Weights of a small GPT-style language model, trained from scratch on English Wikipedia: untied embeddings.
Each number is 500 + 40 x the weight over its row's rms, rounded and kept within 0 to 999. Layers, rows and columns count from 0. Numbers have three digits each. The size before them is the row's rms in percent of the matrix's.

# layer 3 MLP up, 1024x256, rms 0.0475, rows 675-781, columns 64-127
094:508420495481535497509493506483495548513544443456512499407481507416454515548485477498460479434508559437489515484477505486460543525435539495461463530532526478493517567454525499522441538518530475
087:476479563451485498535502530546521528484522535488505498511517449524455416501505502507500467492598507489474540542501513479450528483586566468598470510503487457500453476487517521557485544446523450
093:484456469469540509523472498515504481552500567529477516486492427490519472506523473511467478519504560464548523552479491532529503484525470581605491419497424511462473486546504533534456421537517536
092:485513435497530553463474558517456420499525569425460475508558520532473532487439400500447472494444542499506521550556499512545500526509445535509478510551506463512531469481490566429495500390509486
108:467472556479429532463491516549519394504494546494480483480514553539490469513398455482461511512509476474531518508572504456501555506551477495528496533538528525579404478514504563465491491503461519
106:492486456526488497482542533501534525454465452469517487452495547516571524464501502401436468478482512561602450524518496524546457522503552461568494520489497442518530476423505511483501544530510461
106:516437538474476542538488442534504533463462463451450501491456469545469505496549483579469482499497528448616430445521488432492552519492522505544550487477495487461457503545466530426532541553518424
110:492507374499453489484526545557478496476486506465483504555472475590504540450401503531469512533524499524506497514567482501492543536519468470568537552487535491526495451508513495490532543473508474
107:435490446495507467488497496511514467480458458476471481479512442527500498494471495467434509596514517584470461563396484485544450499438508495518470470536532501437532520521495573549504481470513565
095:534597510527445489493468560527493487512596543550459529487546476525440477538519502491453484510494431530403493442504502517481478565466478494476508500535475517537557462454485513453481551538568492
100:535507587493481482487510554533491444467463462487489485524468523495492480526565469440519563547597510521559523547489551442478531466493464535503464471475528492508409473517522496499523529468397545
105:481490494530526548557456528576507495504475583460497514557499445516446442479423578497499476511422478488486512437525513493510529501610594507544543529474502516537451549545503520468436513430482494
103:531544551524482501469509582494508512485456524540477490533494440569511498513580519489501483525600575589482508512487529472545462517454507538488558540531474484466485480508518476521465542530430519
097:506490557491526521483508511508504521473492441558485503525567516444581464554428501558502495457432536497531494536474452475473543540488513479506492488465521470578425473484496502463568514528493461
096:466481417508406499508482501546516493506583494532483533459509501509429499508452457506455487541514515504498485476553531491538578523469477576547497484485497535554461484471509551543502517515569504
108:530523580535448581497522527466536489494445507481335438449482530476485448500444413530496546505546547571477506462537548541463452494552487503536479508508489518486456482512503465498443485444474509
123:491517481462493512521455524564412498515455491517503429476469492506487455495477536527454500521474533562473468457482517497486566623511461555496498525500509468524512531529486541541514492488464404
100:431497468514520487574480461560486432505495437494480466514530483522486546466538504538479465483525526472462488472368498530493559546488544552483504485472544532477530481576502595525519522395506492
100:404564477474492531492531511572471509542446453555539432451492461436477514557541494485479494516528483483484467509516564459455549526517515507463478475551510557484528532562455499476525541500444536
089:503508459510460533572469528496552434524485453533505442584540518525539405464418519484478524525485462507502465465488559510542480536569479443514527499479545507540567425506498496480493532516486564
092:452478505508509476518476509535459512549513611473494470493501579483551507506439541515475531514477479555528474514466483513486481539475497566517470496451477553390588498526491624535498530523552483
096:497569402558453496554489538514486519500467437553495521465483463484499527486497527527448467503519468543481489502512551515452598514536506527525523582465515571482526468522502423485498552459508508
098:480452538554546478505481570466466459455481555518492419533522496429536530438465528508466493476476552535421524501488443466536502508501556529537495484441481456510556573479502596491475535490520444
106:496468483514474496515525534527566517538489554510530518483533475493575474496454484428494482491459543549521501522497435520498495496460513383521490485520451445536481436487529576500441482528437556
091:528482540532530522472505518521461577547523486565505467501485486487445499491402452484521464516535429509470490502510528479445512440573527551491481477540505525464542467463526522495503536423515515
103:528488426512501465534428570542507501504500476498458487497533531480466527517480522526423509552463551606418499536549495452415571503476492419519520513468502482538476528505464577522480535489541501
084:562419496557439489466546522530578461548442500497493513495551463513493403487522488549449524490517502455516526537448581494560458481610548478537447529475524455496523471525527466447500487391471531
087:501533494481458530534500544515545474500469542565483565457582536478512467533475535530481511505526452528496444471523449512516503507549526555548498568452515520510481530536519511502485472465505478
105:451490468527527481530517501575502582516534490425512489439459522502493439537563480525494492487446564482439476525578573449488462525524507465496527557504491432505469402524495541436518508463527495
089:492524469490464523456520526497460561528506516513485487454532592575484531578419475514505489523505426544476513472435480512483408502504506527530537508469486505552460427477499591516458454526516547
094:512474446498443492458492525539474452498447349463487442521483471553480502540457495536513530495470513568417448472584480466511476517500471468482484551424573637511476588495508453510558518425454530
089:502482524505493476463480516464574517492509587545500456540612554535453439482463496476476489502449502542536433550438530518503454493519460478477415508487515460522555515512507501498438448469461508
101:486517478538564533498479528529494481510482528549480467514477467467475518455533501472442505444511503479479497558572594506548514471520478464541527567479565523510537492419506474456513555569472537
094:513560506406527560564525470575454546515493466436470528433519485503512497475487400583502525544495506541410513529466504468448500498521416450516516470529509516494463470534467524501460434426549452
094:525464523435534521480539474495609484519446572515462489483476480484435513480448500511507528559603527512509471548534495539546534511517466510479494535469498481506426532495488441492490448451482474
100:463463487486491521528532441524426563537482337507502543482476486589521460488537453479534520582481541527477475477496527485468525490530519507527536419474473522511610563490504535496505476471553440
094:517479471513426496534494488497464501556504524501477487466533471539494594489436464499463480448487477563491472521551439515421488568477488455507496508529533557462530515543487504472452547446448493
107:524539569554531501492485540411493551451520447487471490517513452527465473506534414472465480476475477467490505511488541510476502483507467505493487483433509474504535486538517515474513519440496458
092:414463463510517534560500479582458523452555466493460511470512496537443522493433489510518489483455578544482477545461487491530537526481485453470502588541563415469544424519525502452499517435514536
091:470500447501501509526477519493441396550475473494509450568443464475504553504537488565482469495488487528482483496569466490457530484474475432485507510438499534492408466492507514502493537527458535
096:482521567523457494620488539564475474464540510547481545500455441514537369485542506507504497542487450551521526498489523528469453484525482521469498472570541517506522525532498552538512465424520516
091:503521510534535514504539535544525498568497512578498564495606482467482509429461428432505505439546547479521515454514493519533516450524503520534468460440499511462521529486527441456531528518472478
108:434490517548507542525435461497528454521522507462476479434497547550521497525577485537518483506411463429467490469442483523469581504527554544520444428479495509506599532503501560503432547451462520
108:422493451485441530535453447507490448487529458470355516524453486518519548454513483515471511498543468532549454462446615499497548488466451471492486503456492497520468460494452525441522504443461510
091:507426522514533494499495518624494451491523512466480457527520482496440494512482498468449478498553513474514441558502478526458452473541590521502462462451501573510570464483526431506430522465463509
084:530536596523482452434442504490507521480518538473495462545496496511441534526449517508474515448479514577485492576395451503438456529506509442472461488564550493455548502450509542524453514505425524
110:469479495483431507546471530481488510465513461455491522513577517561556434540523494494519492557502451496518508503550460542511517503468470502516478458502498661512543570482500490508555495563533480
090:470472464485549524483486535491436482539478482472506499430478457558568472525512484525471509497436531523447471475483515440523580493539528421477527452605501559517496492496522509497423495503494513
103:530558553471426512526487492511500523472546552492486407537566440527521527528531496459477526528483450523503459440460458502467456509429469490443516390489548543450595466520494543519503533495531564
118:533503537554479479531530468530504545506573479501517503434480511460507490580498423425532501488455500480479497465487566475499495564548445483465522561530559452506458460514478536516532505451459426
125:551451494517490566475548481489510449523594492500481489485475468443488511485463432498522476488447497506522500491466525565501543516547494445473504525558487472505453457581514469501549460402422462
099:524495539363495545529521510490528507473511458425496576521509591492502420454488470508432515504481466562542499557482437405481526526515415513474525485506518468504480490521501515520471467520455486
092:472518437563507524488501457486425445508523504475455475536463456501499554484518472521467531440459484554445473524454458485490500476450493511469470472514518562532533463541491548518502572453443471
091:440499471536528553542508502460522445510480542500474475532457456492464502481527490585526454489521537596515500490499579472455564510501495438550472597508511556448522481516489495477518484410555531
099:497612476467483581437487518423579481472489495469486582488460463513470499467501508449470512484503458563462561546476518527500510516458508473505504453511464473521462537458518546441485517446484459
087:494484424556454499567487560487558501528445496574486552447443524530500511554537476476425482455545477550398440479505505527549519492497549534466535506417496625537458569485508473559481515463522461
114:477555549398497485560450577504534442450496513508441554504551561537522468467507531564476598489479450452529424567556519531510480481510516485503552527517423531436499539443457506564493446536487521
102:421568402528524469473543469539485559474453520551481486516561457528495536476526506481458498463570563486472477512479578479529598452515489530452533507426489624478546493525505448451478503513511448
117:488409470448530484498482495537460433497569428454468482492413533485483503537525479443484498474535491544512484535494501541400492555529534440466534507494522457499411519492495534498529538502506509
108:494464541488464555436464514540498591521477472427473498376522535504454503456480500521492559570506532570446407489480448424421472536443410582503506519484476463449494510541512560508496520475497497
095:480491435532447527527479447538537439489447536473518500424495511536448426480526486473516498517567505558510451543490506487468493504464520547547430510467533476458542475520522489562402436428447561
088:537537561457552480410485522449547520505502520509469528510453533476523468521544486523458488482478472504472497573422499501552486522464470589413443452469451506505448417549504556494483454427570452
100:459580510530497502482462542478454463499459516475473414461502563503483477534474507479511498517493475519546481504511456503428558483510490659513526535559549492524456444499502497510500505529457508
092:509548441485506495500512573481522494471461502558504487590552542520474508454497523508488495493535498417540500519471563476517462569440480476492477500459507500489510554462511499504475499463530523
095:485489512550495465531453489495494517459469466527448520496466513617485554490533465477499457462521520458546511478479530505464533513539489430454511470478458436510494480539505558467525498504430545
102:514523518532510499461509500539541560504519560575496630486511475474534499510493495486453527490488569491550521494485495459483487532465337577494423528471488523501584525482486504477474453480479429
100:421447496515403501478475521500501505472476491582488495453472578609436534548492497549520518497409498564497501540482530498529532466458509462521567455481567505512602565448496459544585509448481518
103:561460487504480469504473547534480415591486469537521510598465502521436521515522481514499466431540514522531450531519500551519483490519542528467524447479562514508479469500471504512558611526509436
122:508493491515463492474510452521474539583495523531541426552441532511452448551556493518452528505474543499496485494552505436472504509536477511525537482502523540483526514509450573545433526533460470
087:503454506535521494471469529532498589522489496524504513496537470534414492453466485470480478454467549556471470523408428503518501489503543512552506483478493476532516488528512540435460499481455473
099:556417493514461499532529525533613549533464532497513473509467505506409418493416486532493476470533483453585509481505554500477512503523509494555495511494560449515578393529513475459480494487457403
127:500486576505388510507499469507528534476523492470488492497443502499557482566481415525519448447465528513585526483534486543489488475534455446479489451512530440476477475575497508443527555441421495
101:482585620497502522545456483474583502522462562514469526523457520543507448529485467580512501487484466543572470484467454474521536474491543541499472504479466502422485518521509454543524509471453472
114:491480573506492587457444487547484540597560492572502451428559474522448531573459476528473501473510508568461486543517445512508561484458481579535442511500518479531516531576468434447402509521501472
103:576461523486464488443505558475582502520486559477494556458531465490516462465479487505511616479529541552501431554463535522511438493440520571564525550504490565516485460430485458525472394504519470
095:565545559556528511483487528412481479479498586466446524478547441510460468473475535527481587496516444544512465506449572485461476521472517455564447524555511490465549521501492562449507502462485537
101:435491491507527499472503510504483468526564491421489598527482561521440492490544509464389494493469459442506526502530533481478540484488526482481520506398490466565445538445485496527477496446451487
103:457491421543488498531523463470523521487395506512490503468528487549528493427504488477493483453522519434591470484554546483499463503489441514529527482423536614484525530478480538453479487492486509
100:512505539483461493424466497501544505513517553503476525498536494482473523423470475537457506504536462462496477595567437545445435480521518507535483477451542457515474487533498512502449473509468490
127:446533511494444503481489545432560435510515479477429489476492509537500525506445516485517481543486481518534484572576478544471457487492563493529485468479474596454482517488511460538525512565463505
098:500556484498531496542530440557484506516563521531492522490490594429542497459534458476443482470459521515519470495417583523491462519489549477443515436471538478467516502479503623461492507447512479
098:534490591470497507457457491508496516494490456433441437446514481499439551464549451461504540471471503470572470554522417489537472483455494543477530490460517491436476508501483475477552478471392522
090:446583539476477537546473498501453477429557533479470439492484482503465465436446481530526549536505472564493498599602464502406516558495431432447494620486546480496459386528480511483476451502477518
111:464504541501397521504441502390552480478516489458460519502542551530508498526514549475533512483493537437502470519465504516489533502459604440497532511535435477535524537550482428501570485485504586
094:462514537543458548458494464488400506505461470451480543504458501542509577499422540567551522522519510581518470495456409471478536466541481466575423563400499544475482427471493515553517457501522533
109:454508490479525496534542461482565556461496470493491539502512466493554457541584549447513489511445520484448489529500506508496472486473505426519536468447492512450563506490508527524493438409494460
144:520457547534467539531439509516513515508556513480449485604446527592620545528528478550522480479485535402512491550498515499509482513554485533534508507511452545512504535483477484475541458476516558
090:521443441474490465488519515504513523552488545445483540501466414550612501489520432469484532587494542457445498515490499552606494482565528473463511419445431565485485464534511512520479451480459491
103:521386474496518509529503475466534484569590538493471475470517449486548433486486443494515512507485492490475472495537459510464466542519436474549476561513495506514477493548479539493535458570404525
088:494480507570505496483534499495457521466505399564458546438471532502502490423537448516477512531592506481480462516508490464455488495444530507560498484617510481499581433446473490502540537463559526
093:492477509508449496521505497433470459495537562541482516458557498505449440432465480520521495474533526466559515580506512493486496498466505535568504505564540388521409519541507453515482486540469555
097:452474535502422485479484536519465462471489549464442477483489483575561511458461491498462512514496500532557478567473463479506440537502495477492496520510498518527464460478486385445485524509587505
091:451501516517470539500537487480521501524517519433459480542490481490547486466521521476520516512480524476543418483544508512479543536528445468529436497429503506475432458468471485458519441513479506
097:537424405490500561491541508527461476457496460424507501520477467553437457527496486535530481485540497435468516560491522514371500524514504455559579463600511485528504424537505483498481487470476492
104:551480481490468489508535501581538546518508513494508474455546473473524481537461536532456473452468482551414510482470510468441571587477442469495476554527495459447538569510476477572378490535487518
109:506534453481530521519491458501555486528503495513506488558462505528513511551468472501533530476434509543430505544515438457436487449496463453604513514437444494516542455440494488445547463445554556
115:553467495443523511513512517515535445511576527477439487437490527492519518422504492482540533510523557487480460535491533513451501519600483483589486530533525539493461485508477465535546417493470393
097:467517463497530509572425478524463532510483528472470532444457469459530547499585500481429503509509485504513504503441541484557461497461489524486525534484452528507514554504472567504482463489490529
103:462562539569493472525528511420498533487460505465490512534448555552455521549548455448534510497523464541544465497498545507498445460547502355513530497511529499441483528547476540508545500472473554
097:494570518443508501499500491459508538502497455522494526537513467486468507513453462495515502525455569532497472477451474531460424527524436468500496495378441488478479419508489505548478500584496476
098:503483529473514476533489431514551519563456474518462611469518480449485434556493509484441445523589484498556489529559464499502530494518524527528459529529488491433487447466469463540521517466504500
099:591441473519494490544480511508540503472572460497489592439439499602436483494495540429567475458562415578534453536404478538575498506568522493467550576499551523447504513517496509547505503441485490
096:481541452487473460539452502506440557514499536572446522540511494489489545469517516448476485495593538477507503494473637523493523487540410448572506574508536505455506495519472499476438485438532519
097:493489527521535495552505492519461528524597471527495464511493492511488551481512432520526547453509465505589546552499498443411546486499456578507415489385505483485504503499494511518537496587505521
094:488524630519448471539497532458555565466560572478477504530437535489481476509484517517480539501458454546516472556549510504443505477465487520494465532508546447496489527499501578497524481523485472
107:516478518534457462514435480523490457477510513544447509539540475486547365430485477548530477497589484481511513468527540432469519533567502514506461472531433476508512441533502455536541611505438544
103:523446498514533519524442533528469496519454498493470528465490440547474504537497561433514487476548493554560492501444483464448556490534499542545438441525499554448514480501484522542541552550483459
# layer 3 MLP down (transposed), 1024x256, rms 0.043, rows 675-781, columns 64-127
096:500561511501475536453505512505516445502481506547459519549512506595518474454563524518476537524509451552543494564484471483515486505551452502557511456436506532528498448504432502446543459494468544
078:517549405512549503492514508453460496508481469507501520461484564489553550503438524541511479509400547572538433463507488511545511481443433551406538488493498488475578526522434521498457429552474547
096:496484507535430470482541516502471497488498432504486507508565540491463540519480500454553541465520436509417439451505503471482497493517499431451533575502557491489555502452472455496471584458485478
093:511530536503490435536526433517544532501487446566535537484407510454530458506521595512567541492537489540491446467406504462422531500477542451469529511458520575472489506536530468519498498606479516
110:521544476531533499494468482466491581493517461521496484512436412502534560453543512506565510523525573523472468539486537526488480510493470510475448487492471500439601495512482468508476525477544501
099:539538535574513471536465473476460570517551513531458475509474448477506446550479476557539524535507505453466538499506487478453471449490520426470515434510438573458423465532474503513532466490452571
097:475495477497505489476492542472498433519503532521540514489524478504511522491449519490484568525512491535413595560511465537513583520507465519493491500534537515562508493452524511511407407444437525
103:470513606477562494486497527485503491528450501544559502522577482438531429556477443436476478454468519485536480480456486493550448503473539475476498502497487479393521561502488497511508440490477515
113:539522524467505551479513532481503540497548524568506534568491549445498515503530510568567539473477461460507482440585493479482513516555483441495537534438462578489493465500535412409504512476488451
092:472421464457537480522492417509485492517365454462553503497440518488508491441513456527508526506516596494592461569480522474503485462536511514519463484485532502463450542555527481564496451449446529
104:473546473516544561546483437499521543510561546499506530493498474481467523542414515565468435448462500526460495451478427514489480504505551432492547510502489442511536487450420444483546461522564536
110:516511485475469436412563503444504493522504416526443492471521559507551569549552394513508536480563558527491456563467526496543449509431420500499450416492480486442504491463504459526622508525509460
103:540443456457530505478496395488456497530522481388538507470552604427524458525444467484431531463456420425509527517538488487443492497501480494580444481492513511500473596501501474494510441459533498
099:502501445509463497526462487488464439526519565467515479495421518561437512475525480431452489529537513509406489483472537515521448491535483499499519507544500494451578549535441508549443496472506499
088:545532578471641508526510508479522481487388521429523481520541508495535527442529542506552491472531521485515468523498479472495446481559526480467487528492525457467572483501426450438491477449454476
108:461436460513541461443549511524473441527581552518561536542556497457523516559488512447545478430460453495560501550469452478556520529488527502510545535448486502500515500479580498506554520484490466
129:534475443590568498460478478521505484542533565509524542480521527552484479432505451518525535515564486454514517546562516470508518461518504461546524476441565527444462488486571539517484542531549546
100:566504520496501540382509551429544541494506565533550482501475492495511447512456478471509508560436469516511519550590518473498464502523472452523497549527462437518472538506514467463471485588467502
105:559447502529514489494478492420475497508548540474470538539483523573517504415434533514536538505483537525505534487473415510552436481484466501540470496431483476514452467476563526539516459483531425
090:497507493461563449439531483488485555470509529460496570417447473492428596527507451553496472485524536533489483550521476467429522460438512555480443524525459491485424573510522530518511505483521450
086:528497461518482552506520502484545505418495380541510517553463439511439447470565459460502490487502493486514501472539545513524538454562497431465543518564552452577418543528570428468464486500442502
089:458450569460536509417503469475526475531520609413498486521491521518505488496472490457539547461516550494475518461504448487536420521462535510475493457496499458505498504463502602532568434508529451
098:543506450473461551517533454543537532565498395507491534499485503556452460530534455477535522532500436471574499500510534554499516517481464464509527553522538528486442463489571431497546483543482544
114:510484520471524456474478468480408489471530445469421465509454514498411478553525504552490487503531497488444516530499531467494496514493508586453491536519458562482525573508462371551526540507550490
086:480485414495493471505490466492527450443497541429474537474519493518565465528565528538477520478503597510542507485472451495556511537445468486515497495455486470512468509553476533525454442541510425
108:451508537511486561468570421466501460518508513503549521479477497498525465481522492491548528481560473415568474479485494530581451512494492589492478478543505538497535450521586437476498454502468496
071:457585479438542509518445449480445539468548564516484493497432517479532613501474491446527421471486494516494445518534441503450557491439449506496528473527474551478479515449504535511498489571547463
080:484484508527561466445501481457493528471532423448476437526414454517452509453525452473508461478483586516505517543512527472471484495471475449493491466532501499524536491479510514503513487517494518
110:528518516433497504496538539443537425522499481547483519561507493418533535475457537463492549463538414537563433503446408527500499466497535525482508477434497598489524574478432497574463483486489525
084:527518551511546510523478486497538449443544482520510518543457400424524455450558509477458545461453612484531454533512510509536630505484519448455463513497529509485561556519483430476506503456450450
090:512478565486565463543502508480518504480546625520517546491507558484483443433528488495454463506538480474537509562429519518465565539530492528511525446575468399476549399525559540503437462562529473
086:531524507519481466514478491505418516503511424488496518441419440507513589524559494516504489494552482457456574451523454487517565504480533545520596468489478556469460480493444521502552567561523513
099:523528488469433484502528446458547484500483444443520508484486523513553452540474470495508496524495537535524508396431440492469466503460514516429463462481439532496465527548494519529526429436520447
093:514459461547470467489450557456517471507514575533537461542512506504482486512509561438510441487510516489560503460525499556559450511466588522504497535452497494459600473503555476496534564539461517
094:487563487501455480499503536489409517475553406493489488523524546499556488512552479509527499449386473512472540445463487439448473490518529458526496454479511450519591463519576561525471505538465509
098:507528552535466520485523567500535463477550723484493453468544556479473512498465530481449456422464481482506555528474484501513505490459474539463481605482484524548460434474469474497479528540459551
089:472501522483586517480481518492514495464536464515521498487483530422517402480561550510520536555496540469508549463438560474546513476524482483502519477453509441510469492460487518530530468575514456
114:460462420456477506495488464585517458526518513522507489499470533453547522466466594519513559528496538493533476490541478477569536509492529507486522495574482529516480496496422466504496487548509515
084:585532536472509476429471546482567486539455540497513444500488474499580487502550531458475513509504375503478491474540527475454475515500519520534440435454462541517444517520480498557506471553494491
082:541495526490520517524499485528561578458519539511461526430522570507510426526444509473510562523507511500474506514464535496532485536502522534490506463505472428529601516498445497484507466487519413
093:492482418464564506400494460460515510544497510450523491487494566444474575480467526521468438520535597430487420505516483477513551509498521509524489506384422471485525479511516476427510552581502498
095:488518504493486485486463513439488504447536513437478459498386519546492454571507537564509479523503468535487464544469488487462512532486495496487508510525481470531488481495442545552457489480547566
113:588530482429491476470519540476494530461433465496484509545533466480517458479443500489543524512559492469495461533561534485518480501473449440485560503474493501478413469488567449501564502492519491
107:534521554550509508450545529481516537548519576490601445468527538526443495553516519542496501522500496426478524503561472497553456537561444508570497594506484460524540537537552504552413465545500443
084:502578467463474570541534461403504495448516546511496514474493510519520477502515498530487499501455505521479553461494473476539513536496426478475497522531481393508484522496513564466567488553545490
075:511502387453502555522571525498491506499489476517518522443473487494594466461538490485537485561495507473520497405583520485561526474481475573503534487384463489510394523515521477492564471511550482
113:500545493489560484474510534497507494543505556563553489496393476465474572467454509507473540460493555515450483457470516458488492479522510491513538550483488365525467423496478494490387522391437558
085:518524557532480463494535504506554495502480509504507493528516516478458534464464509466563496474530446494584550540499476513450421536432486576517501608434476458490490510492466485507587530466499484
101:472482441546557484495503540503516514503510454547493553521434565468505426484451457551530524509519537500534538539537508561506567463556568518529442574505424456563411509460475479473432437500470461
115:468494449465503513478484513476489439488482500471444483508478534535502514462490525552452518468565502523516477550529478507448495482502575530518504438455410589457546513485439452486473521530538562
126:470554562477482530579435556418516545496502481454462500420557499564539504484537483515465517531510541511411492554529497507468482501481556468521478458472504534459509547452434541504472486560550542
109:478563434609496465477524481455483480496509583584494465539480458534540559565508541505606481503495571465469497415515577556512453493483582491542465489497487518469517508467435483515553506483504506
087:520468544459496453522497554536597538513450557507538514438525549485513458495472561497507486562546539485555499477518541502466485510534509500523553532495517405513469510475520477484507449546536545
089:558460489480463465445539530522497527494516452509514504488553530494502508520467504426473584461487489426484478501528482541530441522538525540440540389459454467521453509494510482529488480536450459
114:480390514520517417557495458564438501499506471545515452511565544538552472558531510527534522508496546460548420464505501476508478479514511488519468566457541522455573474507543459598507485552514564
083:465519580447558528438491485553463484456543508400450465583592494482447499423487552538540522568522528472549538574457506430410461525495499474494439464571535418475526434525459473458485447510485490
109:485480492584528515517520495455549549493502452483526462456524497471466559594507493458526429517527527583514471456533485459387454477529486481486506511461503485526509489558522527476510490509525492
111:563432612460502536527475548464528442528550504414546537501425510485492512535485550494515540511446447489503481508514439472482413561477545467569461524558540430511451502513541548537511497472519558
124:487602511531423564523439492515545462479452555564499484538536484511530505508456486503532525493513521529512503505513504533557537447501490499566496555488410474497566430563399472511515465535567516
114:488517472514535489562537483450539418459535558576497502607483500507568476584500514462508476465479487468572591538475543574571487472573593428499526473495516548515511466456480467528525470539504535
095:492515555441491443447513566479466537532548502534467478593523473471549616546482494524494519492438470472494540460524492487514513439546458471461590451487467534519496515451485518435564561547519440
083:495456442515480496585516463558439490499547483509523482513543476501470534514492502451493552512516508499532470416512508491478500525560525443555532556485517498501576595462446479513490527553415587
099:550427502514510478549506478513487504518492478533564563535554461476459519460523471481546477468532506486460468467513507550555438556510495405473493498478464531489555547500516460479457475450556461
089:485447548527478490433502476522471491532541514430529554456470487483473515541510498437510546522466464513430500498554485517477522445569504546484498512553497433534471438561422509480510503520515516
087:464490442458464527513485505488515467514551471482538466536483497419512429452488446509481555545443506521466519519552509511569505486527522609526496546435490523463462442466474483582479488507508495
106:498512458445480466563472514442448435543482435470490403498499519496461525522487499545511513529501429541453460504537537557519511454505608437545555492521499497502420500510537565504521488565557583
098:533559480485579463539557502548459463504518519375488525589515426444529457434590475448503530563565502389521500468498480446479457533558470585527455578559475506528420448544458520487428535573512499
116:438521518517512505507518436416527628411504511508498498411528473521556444440472508459512555584463467491491539498496520470470553519511432496538466576479507519506509514467505489513481387517523579
130:485528469490530468530498552525482408469532512474637558376510510492459491446488476466516550433553488517484429474486504487532499530555500495489504512433518497497488493453497551528475523462532538
076:482535466438449502530575498466542401514475512477478442454453503462564501576488539532533489492525477456525534484592555493441457505484481457454544530517466498505499475504456506567533503508526515
091:408533479506526490452453481476448430485518463523475494479528466533622575505559516411471562468451507582456473497516449472473473509452499490484504488484464550432418581439455541538507495534559576
129:486521445550525511541482585465502506521461499509552536520576444505501475497556564521542507584542480521444505523520542494536539501495550494529486476479464550502535410460443447545493470508548447
092:515381400540515480479474546511464479545485471504492515543560516427505572472435533459440502512568524402390494561473496481517506540549535489498515421471498477533538507501446520490497456533565556
112:489509430513555429586542525519527498426490513450515554530478541479537484415524524492469500504511461421493475475492511520469458544579546463489519470514545485479586411442467569534525504517522553
105:402476506533560540513485532502433518491508437528531424544447580521482532538459519508462398519449479472480524500564448439473565518542499490471535450489521467489505458503520482512488589495514539
083:460441421485518530543508514574543499520527378503563520526448522483488521545541492482488418474482523462518497494560413511506536462497440492451559499430517523517474483470531445547463473515510462
097:559524525457447489524502498537562502507417538600474451484498471482549481518481553517573518475533560553536452464496495527519463526520450522527488485558506509468558478587518544499533564535502554
094:563478578518553476441432553500502482502572515476503489531484474474428465538532522496498549552494508553440501533467464545505489488531576486443535532517476413495477436477461482537559475521492507
098:519505438483494529530517489531500534471470422485486475517443507552470494585502456518531493475479545531525521425420527480531529529482494495504500510544457505508509531484540493522549522483555445
133:496484508569529508558458519491437464579514506565564493493524523489463538578480423450546489473511422431413515471533555532517465481537459465453486521465511416525529470467552523484457479481535538
083:525483547416491510463513566498491466489520483522502530533560447522505476519475510520530480510517458494459481463548466502476491534565495546583515523483459494510506507514431461505446469549480534
095:488516417547499477532538541514490494545517528584538493518471499522480417527422516524463475549516527473387594491528555505497557506558507499514453529559479473579519501534513496514456557538586435
080:543439472499507456434523493495592513542416471509552553510544550506572562582527517424516473503526551443481501403493526483584522514472549545521490370466444514498551583496496508489527558504486461
118:524482466469505498426536530573490451518483514546560528498478466439457499458476472550480492449523549522508541480476511448530495515526434549524552551496529518442442490537416508560419501470455574
097:524463450478568475505502538510604491471511507531518460513548486439491457449536490411477500446458486475411532492529576526490446554491507531480600447569477434560490582516508490469472553487458457
108:528429505498458561474466557512471449541489515535494524536529579512495513471455424546446565526525511494566522517508502484463544540506512534482494473496474438490426503527382441531456484512468506
173:521541471436527470466553544482539463483457437551509541396544515424440423496428516432488492536515450546482487472496533500490518524426487481477495504563499477452518478552488523496441575510451464
084:474553592525542555522498485529474491460499472539497485521533594423392487536455537519496524429538486506579491501516542449419469499468444502529488565514552465551541528485448478506523520493547498
102:473560473529471481443526511579440522421428443477502526520499512526483539489515536490444535462483522536546560536445505515541535481506539474464487473503490425498530469426496461547477581445538442
086:509472477467509482536515490515526475504503620430582451551543475508504515579465513485526519483419506481512537493508529546569491542556480504458505505377479493478403544556592517501481472521440506
087:518500526462540501480465534557507531518490408470521500535474483495567587581542535490507484514504457523466521419465475548494493492547524476456515465447497643503558474451466565491527507510511459
089:496489500490559521506479550514560495495471473539487484522502520427470462548474494506564511508550462473459538467520497579443542513506516487460463504491513463490522555507541554487479448511416493
082:499507520469538451460452504512476472485435499582512561515469504473486506512456457505495487474529536517454584471440506472510472461485554502489562502538483484505569514538525563514457545512476534
093:449568597468497446557448495459526446540491517577449443441523550479545557469491508501445511519516538521545504428535480475588520476492500571453484523428484505485526561456394523534452493560513517
110:436573495485513540525456538441437476528486530506514524497467506503518522484498476452500526536565514492573498539502518558575415454499549557541509404470538542532489407501594548454588490471519513
110:470453502543448471484522556486419541440545522515463493427545507515519508459468517543521448504507486442588477468470555555594488544522476521421509441528574515485410512553495525517440606539425413
109:498509439539498401475455452557479474475584525505477455431567505540527497551491524547505496431474590474573490522490495558543511555512565459507523531494514526452528563484408577486514546501498487
092:511461483509524510458566538525498475505557445547498509555572509501468469476432540474518508484519517484471470482547475486426562515568512455499471484515534502480513429510515463467523536487541463
106:563448479493537537462482511603535457531542486581493475489488494436538433401428493554487520533481504457481514507550446524539577560489528581512465415464479505506495488470480442499464480557504452
096:539427475587517515493464518521487485520524576451495470488505552516516435484510547470528488450547461514466532529514500541538545481507583486513520455547549518495530566550545443489524506464494509
096:466489490499460506537532601503456460404536533508520408531508541542486554462494491561549547485425509497477499475465524470529444488512516498478567448486518507523509546539556504466468482527470501
099:433542494476490525478503450468461503543431506510555467503546552392547541536460422545456521508464592460502552456633510459429494488435509486528467417520498454507539501481405467430501531542520509
106:512460521496495528458542501514545470493519455414587476429485481537507488466557471521468538546405441436479470509566436484530426521501574532459506441501485509517518511484542581541548492500500486
097:506509482494503527444480493468518436477443498473465553464516468469476428508450555483463449565502541480422444455489500593578486532476521456513564490569524473490511516517528468454431560469522471
091:477563399474539528470482461521478442554462427529502520501566461523499486485513493461512500547555515467542521449497477491583501536497501465527539441497485550510503457535553464499506515474508550
115:489478424473492488496548492491537579494519498468518530490445529508438605552453457477456468461384475500458521487470490590504498523514498385489503485450502548478507518512526538503416393463497470
108:499496477484408507459560482430530511495536489496551491557480515470509506472470440492468555522482482448387506529579524506532474521466475510473561587517485443567542489517473491454471451445512527